From a checkpoint of a small transformer trained on Wikipedia: attention and MLP in parallel.
Each number is 500 + 25 x the weight over its row's rms, rounded and kept within 0 to 999. Layers, rows and columns count from 0. Numbers have three digits each. The size before them is the row's rms in percent of the matrix's.

# layer 4 MLP down (transposed), 576x192, rms 0.0543, rows 310-416, columns 0-63
095:506494525492518502521524517459496480481485524522492512504498509457517475475518517493529529502550535491486537491483516517508472491488515500446530535491533476489500490515473564537498488515484461
110:450456502465499503420479456480497470497529515530504499549459524503498517507513474465522492523514519496535476471492553527518513470484536537487491543486480485509483505507528538514495455499501487
095:540511429507510536542515529482423504475515487477516514537509511490480502514496527466446514463506501508484455496524518500539501460488515528505484501498526523501505487490494484485498495485504471
079:500505505496501499477524478530517482437495493544463473481487533463485481498522479528490499460512524477450485472499498477508471508497518500516524506523473493473523487571510503520489538487450514
112:513454517466509484506497511504473511494469513462533470511433504528542475508519531476509442503509503518512507489488528475506513540510494470476457478452497499514509515493531506509466512499477470
113:492490461502516493477452495502495505507506458487535454467472495523479486522525507487515528528547519508492502470483513482507527536542497431498492511491458497504530536483507514487458488498461466
095:478464531468487548496513492487450565504489454486448536502460498515506490516525466475532497490477520520510465534526507499476515495516511471453519513522512503509492508475490561499513484497527511
084:535527526546488524525473556477509472516549498483497513523521483443531489509491483537504493506524530468468527515473461471486475485494507501492546541461462482482452510517486481485517558487501482
098:500460536517483511490491509508533493464526530490533523517518548482496477491515489463478487538454513487479518496510515498501474477464455528501501519525494470507511495507500461501506519491523542
096:489496539502510449533498464506448509471456496527501496483503458518510467505482541537481527475488517508486500524497514532519466503541506482486507442491525521463483488515451475483500484546498524
105:489479530501503484487493481498538476517511499540471526529478539523492496481500509516534523516496469488496490479516517511489486551498531524520463472490539531460492516519487480506509512511488506
099:498482521532504524490505524459501476508538514520538552454468524483494520518526494477454481535517496506454493523481441512533527463490514478529490503474540515508503483543516484541496512493484484
107:488498484521516507542536476502473474502480472482532556504510471525512486502476520525534519505450518557489488469521513504480491503500513487493495505492526535514456474497456475493539523465517535
111:518488506513470502488493519496489455496504471474537489482552491486510506500467450501475509483532535499518477506491523524438460535517515485524513498523502481499499495500517501460512546534504524
098:531474480490501502494526500529468473481486504469553474473511499478530537559470492482477498558468494504471507477478522490510516474472474574490505490512531517480527465505530474541514510467526477
102:544478506514463505507490518524511507508494524436498514482521494518528487530504501532517506522492505526489470496476508502458459536526454476508504523504473457514505526531491567488477500464497461
110:480494446478504472505483451485520483552443511530464436488504480495515469538499480481558536534481505518465475482451486517493546508512481464470496527498484493520550496515537499544522514457473541
053:489507502507449454452469492485516476528513524503510518525484471497494468455488472546527481488503471534524473504525459509520542468502474476514511534489458516464484507450468530481507478539506497
104:487519533499504513488531550521490521545509473517495499488516517521519492479489506503501498485532487497489502484520485460467490518523475542514442490487534503488446541515489467468477496495531501
118:496531492546496495492501514508498479467539514472539493505515541513511487474509477541504504507506503519513501516494499504465563512529529532458483512511525440497485503526539507464475468522510529
074:535465502478478515483469534507486540490483545493502501510488543489505509509559505507512500449486481496478491529494478475492520493545502514480457521504467556506487511492499520491480471520517449
103:486465476515496531524549517539495493518556518496470489481549470535477471451495477488503444536506494533477492483471507497501529487490475504529519525493502528494477501519490478506512526507478511
094:497482518500507570466498506480482468511488523493496496506488484526496518515540540469517507513528496519499482536554510492517485538493491477501531534490530514527479478511522506507474488452528462
096:514454530494527525506471505480515484535537468538519466496499488511518469504480498489455484520496522521505508507527496473501482513502514497526485498531463503491524478486522528518490499448506443
093:493534517511517512502479486492498464483524509517525474521478487473487429499456466495553528512517527504439528510493490522481492502508467496468492536502464483536495510518487510539488493524449481
134:501515472476489480493472541513519484522484495522457486547473522494508489511497469490481520505516508475486509519494491477494512514523473527501504507483477467512486510476520537522500501502495469
088:562471534489466521511501517534477491498517528454516500501499471515498503504492472492511525497482509524507472478496482517503478498472521479507502517524515509531575504513457522506496549495509477
120:499469491489510482504494546546523492502473455523555532491455461495520524496495515460540501494489508479503519477481531519540529501512513490545527518503507517460499456525502501496514495515514541
095:477488515525506451525508488507515522491471478456486510559521519577482487498529507509475494517508498472525490476499518537481512512481541521505487512529462538494496572517512525535487517486508471
120:475492533518488466477481484509485486503485499475517514518489458499502507497483469513489509471475456526544522496476473492522532506504490522526512531515506493535516459507523464541518501472474472
078:551521521519508496481484541536518485530505530490519529505501495482466477493480501498528469482497518453542440511520518478489478497575465504471537507451535466504487492472480552488503534500528502
133:456457518497516475491510509472464504519489457453548454554515480521519497503479489515476476543499487512480527537477543462521525495491492478493515483510509476504516502455497511484537510517487477
102:497539492478502549508543493504479523482528467490499491553517554462483502487474518479515508490491467516530473523533535491501476514516514507463508498463505477505460512499499477520504471480510479
113:513486546467525455507500494517450476482501476463520508524512486509461482508460504509526515527494501495495494477502521452503508470505459545509528522512515489507522482490515463491509511519501501
106:519520502498508517464492464452480560475520447543479532509514513543534476471509467482497494535511483485475522522538447473504514508515492472491506470496545511521491536519473506492492459535510503
123:499506467524510485511482505513552507502507508469466508494479503559494469499514466502512499520466501471459517475484500534500475486483494522545468561470471553497564514498514489480469520526488462
107:498480508461508513485506507525446497489536490529498483482483504458484485492521515500478529503530512493512502463504502515589510487501491487554472508491505473540497494536505481485465543508486532
107:502462526460498509530575493516495494534471510485512474498522481497477486507490505550460487467476504543499553529505537507523492516482521518511485469458516523470489506520473494471501512495483461
108:455524544506490491507493497541525484516532454546457534523499507495509500472482504545517534503503514497505484520477491512483466451459506508504538516488459497482508539507492467509494505521471537
088:523511507496500529490516476470507542502483531552471533462491499516486490518498495480501482547524467438519507478513508465473458509500511481491507504541489468497501508476531497473529461519515554
102:486524475491474450514557496497551471455469508482485531520522527521469509473509481428536464504469452476517515472527523509474532491509505557498493471461530525491505497487497504509494515504526492
103:499466445507502486487497521474534495512532530531481509450459526481526503502499525488503527510528529532510515472508526506478481517536458482485516509485546442507486490516515507483517512506494497
091:540482500532463491536516511498476511488556510487521536482536473552479520518532510515520492488521495534506470461466486548488513445455491500467464515508495547472478470521529537513465512526489514
115:494524493432525450504525496517563491516507500491467542553460481528487454492506510464495495499539510492509502495502487490509519521508507555480520473489478498481540486478485502501494503556527474
089:502482546498510515498513513464530482513484530531504514523467488461510480524491496532518544510471470452481491518519515533495506485503468509497466534544477481512511510512511503451506505520472510
096:487512508487469467521520486495499513450477469513505466542502482489497497493513487446458484483510526536467495498506495482490503508503494518529485486493482465544497467397530461501537487459432488
097:502483454525514533546486477563516487493491522515515508487486514488502527456483497497494505472467527538468543505505477510522525484498540478528497501483522507493478482510488468513500520483480487
103:488480490491534493481504529473482486511532528565453464505546447519456511539513512512513506511498529508505456470517486511556512468518508480467478501471506530484516481522451502530513507519472495
100:492502519533518492508529524481449446502502497506532478512481484454560512474486483489545491498478482482531455493504527512433537504507474507512529497520536486491522474513533485523494489466478480
067:492546478521462485510519500487544502531448516532461498499539475468438474527548499503530481546503449472537522533532478527489501478532483522492509517504466490498503502534482532505508528485478508
103:543508466490518522515527480495536489475486484510512522492470469475505515505467505449501509509525499479521497483486497500516460440539507490487499508491511538509502504545498499522491506450480483
111:519480552513490481493517495511488505490542468492492500503483479507514466500556493522504512500529506511486490531512513479470506536519578520487488528509545500485479502471498483481481510501503529
112:497482540481463528491476503492501493522556484470499508513499530486526539499468488522491496508558498493538469480459516477511469460503491498477487520483449457483528490479494506512539504506540494
113:500509485538473485496468521497483508453474518497525504463509539470480501491512500516503496504455530561486537432491511498514522491459473523482522465514487481472469466491485524530520503495516496
108:478514486545514510528488457532541476475488515499531496527489557486489509448516498470485520532488495511465568478501477468495516518478482504563483488492508506478485516481500476511508475488512500
071:476498487522538519537494494505505510476484482475541520486477510483505502506481509503518483475561501531459502496495547485517501512502493466513515499503517516487485523549520561516523467469514498
112:484496497494524522530570483497488512480520456496484481489480496505505465496540496496507513485521482500516486515478505503516572469471516499532475518451484477486522557486487492485494488530473469
120:534490486528493501460460512515499498480488497514478487529486499459494487489495548481504534486532530528528497518480494493555481499520531517535530519494478526486498531444455476476542497518516470
097:485508478469481488506492512479490499502521505528510495516518493531474513513522467533494493515474475467487470508501533454542532561499505485515542493501524525520528501499497508492498487493489479
084:528475528452535475481483509502509501515482502499543510519533479519451463532503509540547506495493509488520530501508499500507491452526474514511486471496446469533488523498499546499488499514485500
096:484499504464509524501479495452489530488526456528515485496480515523526484467500502509517513488501528492467530505545508469513481488504455535508489510469456538525475503557501497491514504507484525
086:495489484513451490560486502526518532557473486549465485532500497486549501500502550503471471549496510469491496477493508513500523490511513493480450534489497522472478495501506436527481451488424483
091:468480480511522533500512538475443494509524490470484547511493502484543514525510515538483491450493484486501485518483500494521532507549528492496492497497502481514487549494495506502516564457497501
057:503495507524499461534472485520480531519462517521500509473485436515498434492505493513527486532468481527503498482535481482515542505510467474528508515439509489502487541562491490517534523494512551
084:504476511544503510452479527518506533512494496463488474481521508500500520479458511509494532465494481522523496485521518518511497533514464489486530532444503436549511492506488484518515424528493495
099:499521482475530489532516450461525531525505511504488536482530507458505503498486460506485491521497533492526517470500517529481480506505468453502491511527516481522477509467488491559411516487485470
118:511460488518473508451461535525491497501565458499491535475546508470518506535496498487490516475506484507508469539487523472487554496506538546479468518483502455465560508530489537529495461489537491
101:499519515456515496473521499500531493513524481516516519500506484492520505528452516496523509509536483499486516505555504528510446548513406532537518460533478504493450488512486533508504464506514515
097:528500470513501515514523451537495483453473506522515491498524502504530522508527550541455511498546564525494489519505520494530502494501561469497514465516458560522456493483507487525513469507439538
103:497491533558498460487530524501501513548534519498490478483498480495517499504521485515499514499452524469509472493507486507486535503484467501465449483462503557478501488498496499499519527488507514
073:496495508502451480512510483496481531477500493482503507467468502474489471453538467492524474480538513484536495501555540488490467505525498549468494554528483528523477504497482502492506505471505472
113:476518473528498539495480464507505448497464501521474461488460482436465496482522461543488497520516492525544463523503521524480489432513512480500519504542494542485478512518500508520518518484519512
105:513550427512501517507470517543493533541505501502518522519476544448487513489508543503507483520496477452509504524526546480539490509505498476500485507536477439500528512509492501485472504543519530
104:481469510495524495502518505497462514524472481479535502558508515467495477539506520511517495455499511538482475487527551474451486449493526540508460503568541482519514470520487460465506533514516474
101:515508526457512494505549511463534516527483468529505519502487522509521509470517508499510480505503484531497510497503535506482501505547509525538515484509542515478508500488509517502501490480459484
108:431500543475502505507508450494503468511509515503480521527502501538510491531549487517502481478471491494512503476489475511547521503469472527517503495507524504559496481487496496466516469519502516
079:486496501484495524521505471523502522490515474502484489495466517465495448506475499512488527477459489498506484505576530480499501454484484534523476566474488501502497518488453546506509461497460462
094:451516507522491459556479486443516493509516472529509522548503493512467492478494460446511555486492524484481520466522520522513512460489475525476482498515549451517511537474492530525484476521524500
114:508516499491495525484570493484499504494481488545504492520482546501483531471467544474513538477520478472517515488534517489471510495467477473480520504541493505472537515546462487452504515516502493
090:499466497529480499534542473452480496469523477500560497491486524506514499502484506461483527530483533506417530489535532558482485511499521484490479459462496524477495498495475502486471508494490499
089:518523519479522514472473487464478549527510470459520459458532552476498507505486440465483518547534461510488522491486512475477505494549443522513499489491463506524479505460506520524503527444465498
099:510460516480489487457509473535513492540516476490511497543494468539488522497539512500540448521483473525542509557470538517482445517467522489497513471514487502518465476496499529535485515516479553
109:503502523510573502531535500494503489513520497447485494535508471486487491514489537510520508464491489560456512495521515463503491456503477483514477518461496488491502467487474480514496507531480491
083:515501498532477543530528477529475500531496523486483492520509513484491469479493503494469452501498471500545505489563466493491520506482527515512521559490509454480553463503545531498536516483505495
092:481499519573494528480470502454538469525535495537479490469487483515507492567519523491487480506506521542511466514479442504499490537499469496510521458499430469485494539490491485496488529531467454
104:491500527511537511480485481536532498555487530462525493438502502482498505500510450530476482508513465508521489484485463471535523508500436518486449488535468506527491491501514490479554486476495484
106:501545479495510486514555487500523510536468523478512472505526443497477497478521478555492455453506488511478500492511440515521484513516493495504488514486450519480499528540513494495534470500489453
107:502480489483527500471513480480518522487497535504519512541465441504500536492498517485552545507495537527510492518476493475518501488513501526510521510517484496469506513454495455481500443444512506
115:503483511555521433510516507519478488533474517482514503518500503477508545475467524537510517519511534486506534495561491509462530502510505488535484513507491502511577518512470536504487516564476508
104:475473528484557507512508456491521494476508459500515479558509523489477517502499500535454486491484491487501490483530490465510537514536507511490485505470491464480479511497519485492471467450492508
081:444496523532509492506485518473476468453531477506460502475477456462552517514492475485547499544472496521504499521484483543509473467513520437523523503504483507480506498522501466506521494486498478
091:535530535511474513476505495515502478516499464520473531489524488524498502463497508514501493486489481536484468443483506496514543589495478526499498489479513546510503490502498479458504515512521500
100:492474492470505485481541493531524542558487470504528514486501503494454547515540488493487502559446476484485512463484457487542524511490466440495460519475438528509480486501502483531495516485501525
106:492501521482519475503446462557508448458543491501542472503488545489511508462499489500507520527491531498522486476518498523526506525521516499520471526524484491515499483522493522488517476532509465
092:514542485491491465477500496494498540514495516484461503503527543470474540512489534520494467480511513525451502495543501530502482473514484499466511457473540522501493515501503480490517495521499529
118:515504498479501522488506478524509504530550486456523508507498510490437508508524494581528538506542508487481465438516517484470490499479500460503530500503522490502506469506552540456510544492436527
106:507464510490467510519501488494483494416496509477467521508518504537495515489503504498504485499458539496528477464504535494494500499471524530487563527509474513524495495534507483528478544491494484
070:464477490466463499487499527489449486500566519516527540516473533530512496474501475508495484504478490464537480540542495537506491485532509515503505539516497513508449479498456538525483539492522501
102:517521504482469501453454506515462457554499490498506532513509479467500502482469484520484482503503488502552504503486494500538527523503447513496497494474510476524443522519505556493505459469487537
099:470485497487502456486515521494488524508505449471496532500561473466494519552547526500519494494477502500494502465527495500510462500539511514488496466535496512579526466503467520511519461537496519
073:494503494493537513486515522494504479490478440504491494521529544524517469495524450481521477480535492497444532536498530481467484495448466537467532474518501472503489491545479514519525539500480509
101:481531516494511517494503504490542518516539504499449477513435486503458502483471469464456516467503522481488474527555507566468485508514484484474489499519536521518478525474520465534466541474470532
136:482484489493495505495505484492494483512519495477504512509527474456524484529524517531566482484518495527489497446494474534523482512499461509464513489446539471492445513514562520490501478481500542
097:487473527528516488451520544509483487481563511543513473466499447525509487502516537491506492484498471524484550471527505471470512500462518450495552504521492475519492491496488449508483500492505504
077:485539539516464519493455543512504495477509510527523472506463510513449568502487483518524520494506454486447515486504477477479526497524464518498476487470480532496522484499520504511518484572470524
108:531518494516488507520498477491471529531482536484513516548487528516516470495469525512472508456501531448479525506489536489519463444501498459494466474515538485490469524541502492517505515480498531
088:539528512511456507510516464488508482441494528478471474434523503509487494530554495447483493525502480542500458500468545497483544495530479563498503477428471511507504551499464495490498486469545510
# layer 4 MLP up, 576x192, rms 0.104, rows 311-417, columns 0-63
096:510457508479480465500486509428506492543450567492470493458470509488524531514533516499485526522500473499522451539494511464481530506491483555482492515504486509469479453484509468507505517543508465
093:487486528531486478472489504520547524536511471486495456499449420524511518511456486525505512480521555525469552500474497487503465484504528498488562530480515447478483466488481517518521522488479489
077:538514462467521481470502515504467502543473528503490508539441489479502476464501500537472479482474519469539525470511537492506547506520530480522455490540509505465529482509520480530475494487513500
106:494499517502499551522453469477510481473429550504509500537474510524472485496513496523518487497481498509524488472501497492503534473485487510462498487491485502441531485504487529501493505538515521
109:539512495487490482448466476451514510494501525524506531505522479486491492527466480511461537494496476462503507559506531527492531526479534550528490524507485492474476499458501540518497494531531520
101:492510542486508529487477489466468495503511515518481529525508502479509491496512482440486447507486448495520454499474544479536527497439480517533529541497447516499477501486510500469514481537476480
078:470520550534466515453496511564501512463493543470498565499540516546518488468481502451495484501520481453492450541537503504459497463522530519492510518463511510509477507525480478530508497538513486
100:446501513466458519537465515505525493501525559471531545482511505495543506483481488504526469426471491495527529551505542521501476481482493487459501558510493467497472495530509521498517486510533471
102:513480498504508495529555530485523498496521503516480537488472520517490508500464507507464472497515517463539489533541461516479527502497487523481454512489553488481496548511526496511530493487481521
097:532485526496494530479409534477506498514457489497480493529466513461479491506463538534462495501511473530438560511502517501528520481470461496545519540507464529484461510494515521511479503502531502
105:502436526511469512466550537523517488506512489525547482519515510491506465504506494528543523536504511522497472544454491519499410506534507492495514534468460529489528525476486473501506452492507473
106:489503521491498494495456476485529502526503485548494458512507469533543486505506501552467478471479481514493502556480506489486488489490503519510527478427484477495501519462471555559484486497479485
105:522484471503445459474497542509491525503495481497503512511494506480560479499499486480509497509466513479483501478469461522493544471517494529494540515473494496488555480462480527521499478525503456
104:515490495494523483536475528479548488501488510523481488504468467503489489514539512464483504484485477517524531535571507499520452536495461513534480477473492499561481577467497510468499454507479480
099:510502520493537517515492487503476505513500504498535488505458500525534482511502499518477505463516504528540471492506511493482471492494515552514529494507488474497507515494565527492501438483503468
114:516499505518444462476509508514499471536479478513475487499531505522480451471514499516488480523452466511529507540518479503479530487505510449518467511519501467467471518467477543511472493525528481
069:523513487497495467518492495504541520489481529495521452460498449489532467468496485525491484539492528488532471482521490540520511479555527475513496505480485491464506509487494534513500516485525520
111:496443521497498486486538457432518498505499518520523516513568486448520498464515493459495501539494452526517511521508518500452505527497513492463497527463491505493481481515499509484496471521533486
110:501477506509539522488450511491493501496493459491479506514496479479497477499517482492501496495468506501513525484486499501559551455463493531489475514501499532492493521519518490558487535501507492
081:522482480445515522473528503467456476562495509458488471524480501488508490525543456482491514450470515497469517574493488484490521462511536541470466507513526477508504457493505497477523518485491533
098:502485501511476516488508472564502501482535546488478482461542498536499489497449545505451473497510474505512496526530488477518488492462531463484469483532494511506467535536497509538506480484518525
090:526478543497504511466497520483478553466471508493524488503511513484493556482508537537541480506510515511568487483526494516487462478511457491572494513516497487500539513506494487541497459457507507
097:527489484472511511512547487491485540511568507495533524510505499513530485490497517494467522545519476515477464510487493452502486518546540520479486466476539508441473486511451467502521496517481511
083:512509493471526515462481514466522470495501467497485509508489520514523522493529464469563488501463505445507502538479485500495492475527449503470491509455539511536475525495517500554481515501510502
107:507506491471498500481498531495514494509484465519476506567505484500520478532508445479461519482488505503476521534496496474505530491509512514468521518502518456484474526498493498511497518518483508
092:514524485530493457520481466534495505521522526530510520517517510516510511498486490515519530488488491523467530491517498460522490505507485504475507548495435493466555530476507499470511466467516511
124:518469519497433503535478502494482516525445554454508490564483537487506514490494533508549497481477477485501476523546486526493471469491512530504500503510522518514485458520539488522492449500533482
103:510517502514538514515458510492488488492490501507489513455455457491491499486463472539487470488503477530502498491519510506507515504507502479536491540489471515474516500490494516478469567500484503
116:506478462532474465458470480517538508542536526517478505494496521529486492495508512559500530512483448506530481537488518490471502523510498485517467518529480451495459505512500503491520520470500477
079:580496488530470538489505506478494488466482515501485489478542482499515454496529503477540505518530496467506456496501518490473542487512480513461462494471527519573544497464468525546496494506500512
116:503528499485479501479533515511473513473485507514502468509518471521467475506504503492424467505494503558532492495493461480471553452517497453505489484529514522474503472469499536507518509517529473
105:533478485474491489471514498533498528415463524502550532446496454541513505490523488492501484530461491502521468474513528483504479512510504489466500489518501490514455525495490487512496522524484468
108:534507493498478514464517520470488494529514473429508527480503526507498542525471540533514439514496490480477468515453524481523497444498502509450461522506529510509496495505473502505551487487504485
097:514506495516506481497523503486480465488457516542482538525536508483471492521473482489486508506504557516465507500513486535508503502542483524472529527501535517456501525513529564507505495498476498
109:480520490526481544514494505533454513494518515459492510495491456498550484521466487501494490507516529467487490498522490501527511518527482488530522552474482450461515480494497506513513541471504528
106:467473531456519491514500527534475491530530501527520514466516485521492485468488536429508469540520513499551495519519482492502488492493488509519482509480514534526492484514486490541486498488493479
096:582507470502502464504477518470491527481540497497542505518453501492504501499449476484547539482509503541524462500524457504475526519514486476508556534497532469481498453488531497476514508532508493
109:481542534547481497492494531490485501525470522531461542479508519521495523467479528485499482501488500528524513506472486451464479493502524479483499482499458462476533523497476452522503449507493483
099:508510481536483482501495472520530500505511575526478515498514514504481493500502541508478506541442517511442478515519460483511507504493526509482486468528497459495513516473455491512480498512497461
110:474491487480490473498503489454475465490516489511494468544496466497537549494536461468500467520511509522531528483500471537486535501544491546475563502512520517513544516463509519512508469497521529
105:460494472504499538460488510516509466499492517567526499481478513501519468470498514503517496485454460460477453461514459537455496541485530466525511509543474493499520522546516522502500504517499504
092:546490462482531531489543511467474515509443524465513520525554515469517476575481496477514497495517524537489538502512469507467479448536500527451484472498543500538518512515478480530480520499507495
113:477544468479470490463473495544504497514483583516475492515481456527520537490514488476476483522526541483512507517472519508495540514512519495489505510537475468502466519503500505474484442563490479
088:539502507478518547507510504474520513523470512505526559524484483491488458516503492513497481477529464543479516519508536501494520526505504508486558497512493556497506490476500505524497498500531525
097:516500499496498517500474491510510527501522511524480501500541478554546492488478491499499513521490522465520513492514478520465542495500508501493515496519464470519456519460498532472468521512480500
099:509510506471486524503518499457492542506483523493506500526529494498469539539487542506516485503511494491535525523467501499486528455498545494451515513497472504507483548479450474475470541513502500
103:503497501525505469527503518554520486442481545486482493454498476543505497483506445523507463466522524482472502508494485475494478479496508477563540568491488507451531501456479476516525525506494528
108:524503502515473543514478477532537511508517531502533516475491446507461496497449512542483522523502539516523511497490464510499482497511499485497474511483512479493496482538476516520482533469499442
063:532529491514513468482474528482484487507538515459503523482553481519521519506492519504507491516493531512482496470477498486524494535522508472468461493554469552487485500497524509488511513473496527
098:495506473524501507431510551509487455511502487475475483518526537447501538554499490507477468503480524490495521466483509464474510500491513507483480511496494536501525488509481521489476474509488483
108:513480536465514490472491491495468491545526487479518500521503539512500522473524494504568493499483481506462489473482516503522499499481576502531470504494500517505507511460511486501470507479509489
099:522467523505499525507539517508500498464506529521499521427493523500517472482500508524502482475504486516504478521492495487536562475525503488509481492518478515453492538478530516501546492463486508
102:492486507515499492507466512502456483531495468536480497556482492520488481435512516502518492542486478514503523486477512487506510538503489491508490502522500504520495521496479511529495491504530467
106:520510525488528471478491516498505494532527521571509511490542501500509466483484498485499497501469506473521504489553415557528499496533500485485492511524476503464480486483529504553516465550505503
071:509489491473505476493520480503517519545510497527533472519533530499516495498558500496465523493498495511533536517496497551509498447513480528488461498481513477475489521518487463494503470479535488
109:506524483510489502496526493508434516483511475497507494512497504479485526502518474525550537512476498505474460518515464494476502584509501479473501512518488496530509489486491505483527518491532521
109:477489508445514480504506501505529493462481500514496514454487540491535467488488454524511488480462510519497532522500518494534484516544485509505531518521532533476484529454464454510500501517475504
095:510496498472481509525514507489497512488502486506525492485532501507499488491469459507491479516528478484540497513517485455453498540468516504513459550538526510504486515471491528514505483479525497
088:450513493488527490506502495507504550470484500458458472471525531522520512493501511487481488489491515557479510531536501492509479515503489467491501500479500532519526461472541516484499479489503481
102:482492473490523527500483518462514509495505468473489478497496548530515486475521473495466515475548505519507530490490537469457511508535483527531500520460494515492490502498477501462515506460474529
102:472532497485482469502534516533494482498470505467529476494524500534456513454545504527515513520493453490472476516485492462496485470502535529544527495567464500536492486491466508500493519536494482
097:531492522507495508496481512491554508464498497478492496513487534533542475516501541522522485521507499508483467485529504490506563504478521511465526496456510513504510536453504484473483481488495494
069:531522506515505471517454496489526468548531450491482462488509506504502504491491459478537512507490516486503510500495517523456510494467511494508554494486432505469489551464481517536501487516525535
085:516539472519511504474463511490492517525517504531462545532502509533497477497533488488476514473481510475525542471492504549478566482531488509494509502504480518500482519496460496465482460512437521
111:458496490496487470511491471493482533453508501474475448510520536511523480533504495557489523530500538536444452525460524480482501480516534507507566540472494513483536517472488496490455494504484521
102:496504494532491541504552450489488496497486504495520513511488507450498533528518542524500453486502518481521468467529485526479479518492512466490534526498499494524512491486465529471473518511501511
103:504513509468515504473525497515439514530537520461454486501509514504504495500527516485509514536505461488492486494490485467523484499490467519505542538504493505494494462483525501500556528471544476
108:461529525505482528514450486499485479536523473525466499490490438500497490481500499469511513498503474494519459482514503511455524451486509499504506533466553486514512585518526524535525525491531426
102:529456484489499522485487479477551489512445498495527491502510501506512481518509527512484499526446487497514495471513428476507523471519515535490468511515488532467493535471479538534531502545509462
083:509505494487462468514516473515535514528487503486515470518522514487488516522488526529493495536475462523540514458530497524494526497486466485508515480459506496497514463465466543465510487512534461
119:505525504456509476505458494541509503531484526471526503535453499526519509504490446466486484500552492489480549482511447536499499486510510498520499448489485465512510484519507519513519518577518482
117:506450463502489524504508485551533497518488527532454499493544478514546487478484515498467476510478500486506573518518513470453514534510522458481526533479505442506505536521471481476516507523522508
103:514506494504491505491479475485489525523431473454557481559545494466493509499517490484516471489476474457488537456512513511474492470513552503506485532498534541481493477537497481497511509515499513
098:480490492484478447476510511510513537500518446503491488490508513424522512481476487501456496511494513545482537517502500502497451515490483468503498497495516535491472504526417499511496483537516504
108:517504530480502484530515487484487461542537515499466493535500464504502449535467486482475526502528486478559442531499466534505504504526441517519496480495480539501502473504498519487518462462505489
085:523507479461437486505530470470475527520502529493500464527510550469534488525454533503512476495500494471476475512476509531525506472510490539525508479532473511494535537463492548533523492534509490
097:510492508507468465473493494511512478486477483545490529532509498483484502487508498503500471525481494506481463456505530535526537476536498517537456465515486511484553488549514504550495535457533484
103:539460480487513495460505480485497497489509514472505529527502530469492481500522509494475513482558447471503491523471513520528497452511483485430475493486500564502543489497469532495503530502477520
090:507473495520517510494505501488493487482502530490518508502500523519518535484527532527477439534448517475520537529476455483488453545534488533493467544526499502449540535448519499490557478500515496
098:557557503455495488470452500479511494526469529528500530507549528457485525495421484501501514512504501515490528530514499497482494501514513512494506510485489488489514466498501480483524470527520461
097:507491503490470507476481465495472509522502524487507486486529465540535496494478524538507469472535491496534494505443512511546496487508497526527530502507545518490518502475529471517462458512522472
108:516495509516548484517487482528474481489517536512485473497465463491461501524480525551482513474500494504456512546528493492508520469486498503498473526468497469530484477502463479478509487551505499
076:499438492459522546534522515545539499475461513457467474517457527483475453480485480471501486513481439489502528520499497512472502437492485502488507511478532527499542510472492529509489511489469511
092:498524528503502524496555469514471474499458528508461546536482507496538501480497486474517530488515510481518514554486507511501492517508485520507497526481472557451493529527515470496526502479512524
095:521515533506504501486494472530492516534499464485502548498521506506502459468474550489502501482480477472476499524491523514500569539524506512479445509477508499479514484512497487458525475496540492
094:513526511482493527496485468511521522491514532481452476504493467503513535479486522497451533475529473437508535574462466530510476487497484460498501498535490502482477505531512495521501479555494482
106:523495512487531464496500453521483479517513528471490490526488549469506490525515495503521470475542447537540517526508497477497480477499486556532512527502489488529489470471519502495466473503487468
104:481483531527519454527508497535466502508471510487471487471527512486516516486540491532493457478521508482501494577551476542508486481477472515501463514498517540486546539479483520499479486538500468
096:477460496494514483512531516520507495477532519497582487494504476519519505447498504551480440506501488492465492523536462513515485501500518461481463500469501530516536532480485538509493534500470467
074:519491514514523527481490459490528536492498532471525510475487459491493500506513501530465494485480533510509514483522487521474412529557526496483488532542471499513501487487479507485451524496477502
089:499536502498490511495491553505463531485500524488531437501499489516514482493525480529484518511496526476522502535480505495513471489492507566494465512518486515505514487503476510535498480494535466
098:509523443505535490504494473497506541488498459486535487491518535472512491488477468533507554471474471498504511516524508513509561475531503528516521499446507474488497549474499513504493509472575513
102:527483495531477523475521506476549498468491527502461494478497533503490494508488469466506489517492544483526476511567447508522534497547500501489463532475481495505539525499508510522535495525504502
095:532458519526460451478496452521475497525458485489457529496545497497541546466492491466498517517490492497538465515475503442494495491537472534438488496488503482479504516483513485475494512490500526
109:496515509526489528499472485469528528491472462474490531511522510520495517500490481523462493513475490525528480511543520493476490493452540457508514530482529489495471488499484502504468512444495515
103:492448512518478503493478522501498505441480501457480508527518547496526496465490475473494471502489494479546514460509486507520503479468486493517555492490515490513512497491544492543544480520524493
075:497468546493509471519492521477508493488477479498477529503512523504495525462490529516480534478473561528518479487477507524493505475502523507493551521518487514478498500516522519500449520484518492
099:442527519485490491491514494503509500488417521538533509482519498470495527466511513516458473514478466522524497533511463515472496518495521486492537508499508476538473503564492510491492520496507508
097:498459529536489514481467455523500468503488505486493560524527540477480490465483529516513489489498494487478543488498504533496451507513502528518512520530487463498492555503520508468467499461519522
090:531480527522475480491524508511502476530517519512455535483521505528496545463481503473498451463485520489485520506494539480488463504505500470514507526547498497463500528487483529563551467487470475
109:514465509502485516469471502506489491536465513529449477512465561520506546520516502540521504469429483503505510521484526508489493494451483500491504552487500501517469500461504481514519443467483505
130:515486501500495502481532492498483469503483510511556462474480491477517495512470474526520491495484464410505493464494475532505494510491448498482513500513499485513507496465469491507516524514514491
095:506511481517519481536517496545489499495581518536471513506459476475478507504479527472561500486514467466544521515504453548515508483526501542467512555490490482449500480507514481498494517495469480
082:522461518526490475489538491518475486509518569503502499510515544481453473532535458535486536498471482460518446475493541496489493467463488472537480490504493526512500475465493493536496468527541523
103:527531464550493493484471500514462524508470500483542468503449527525477513484499535531497494494538482600486502506515499511536516488467508456493486498508526481482512518500473478490503510509524558
085:474498515544474504490514472531468498491460518476487469526515496549486517484473516491563457501440486556485490480512481480506511511515551458524495506482516485496524525479513467470544484508470504
083:526453496481519489461529481470471514480468511454518460500535505506523445514508516514497515491500548511525527513473505517518531468551528524462459521515544512458533519480507501538509472510527524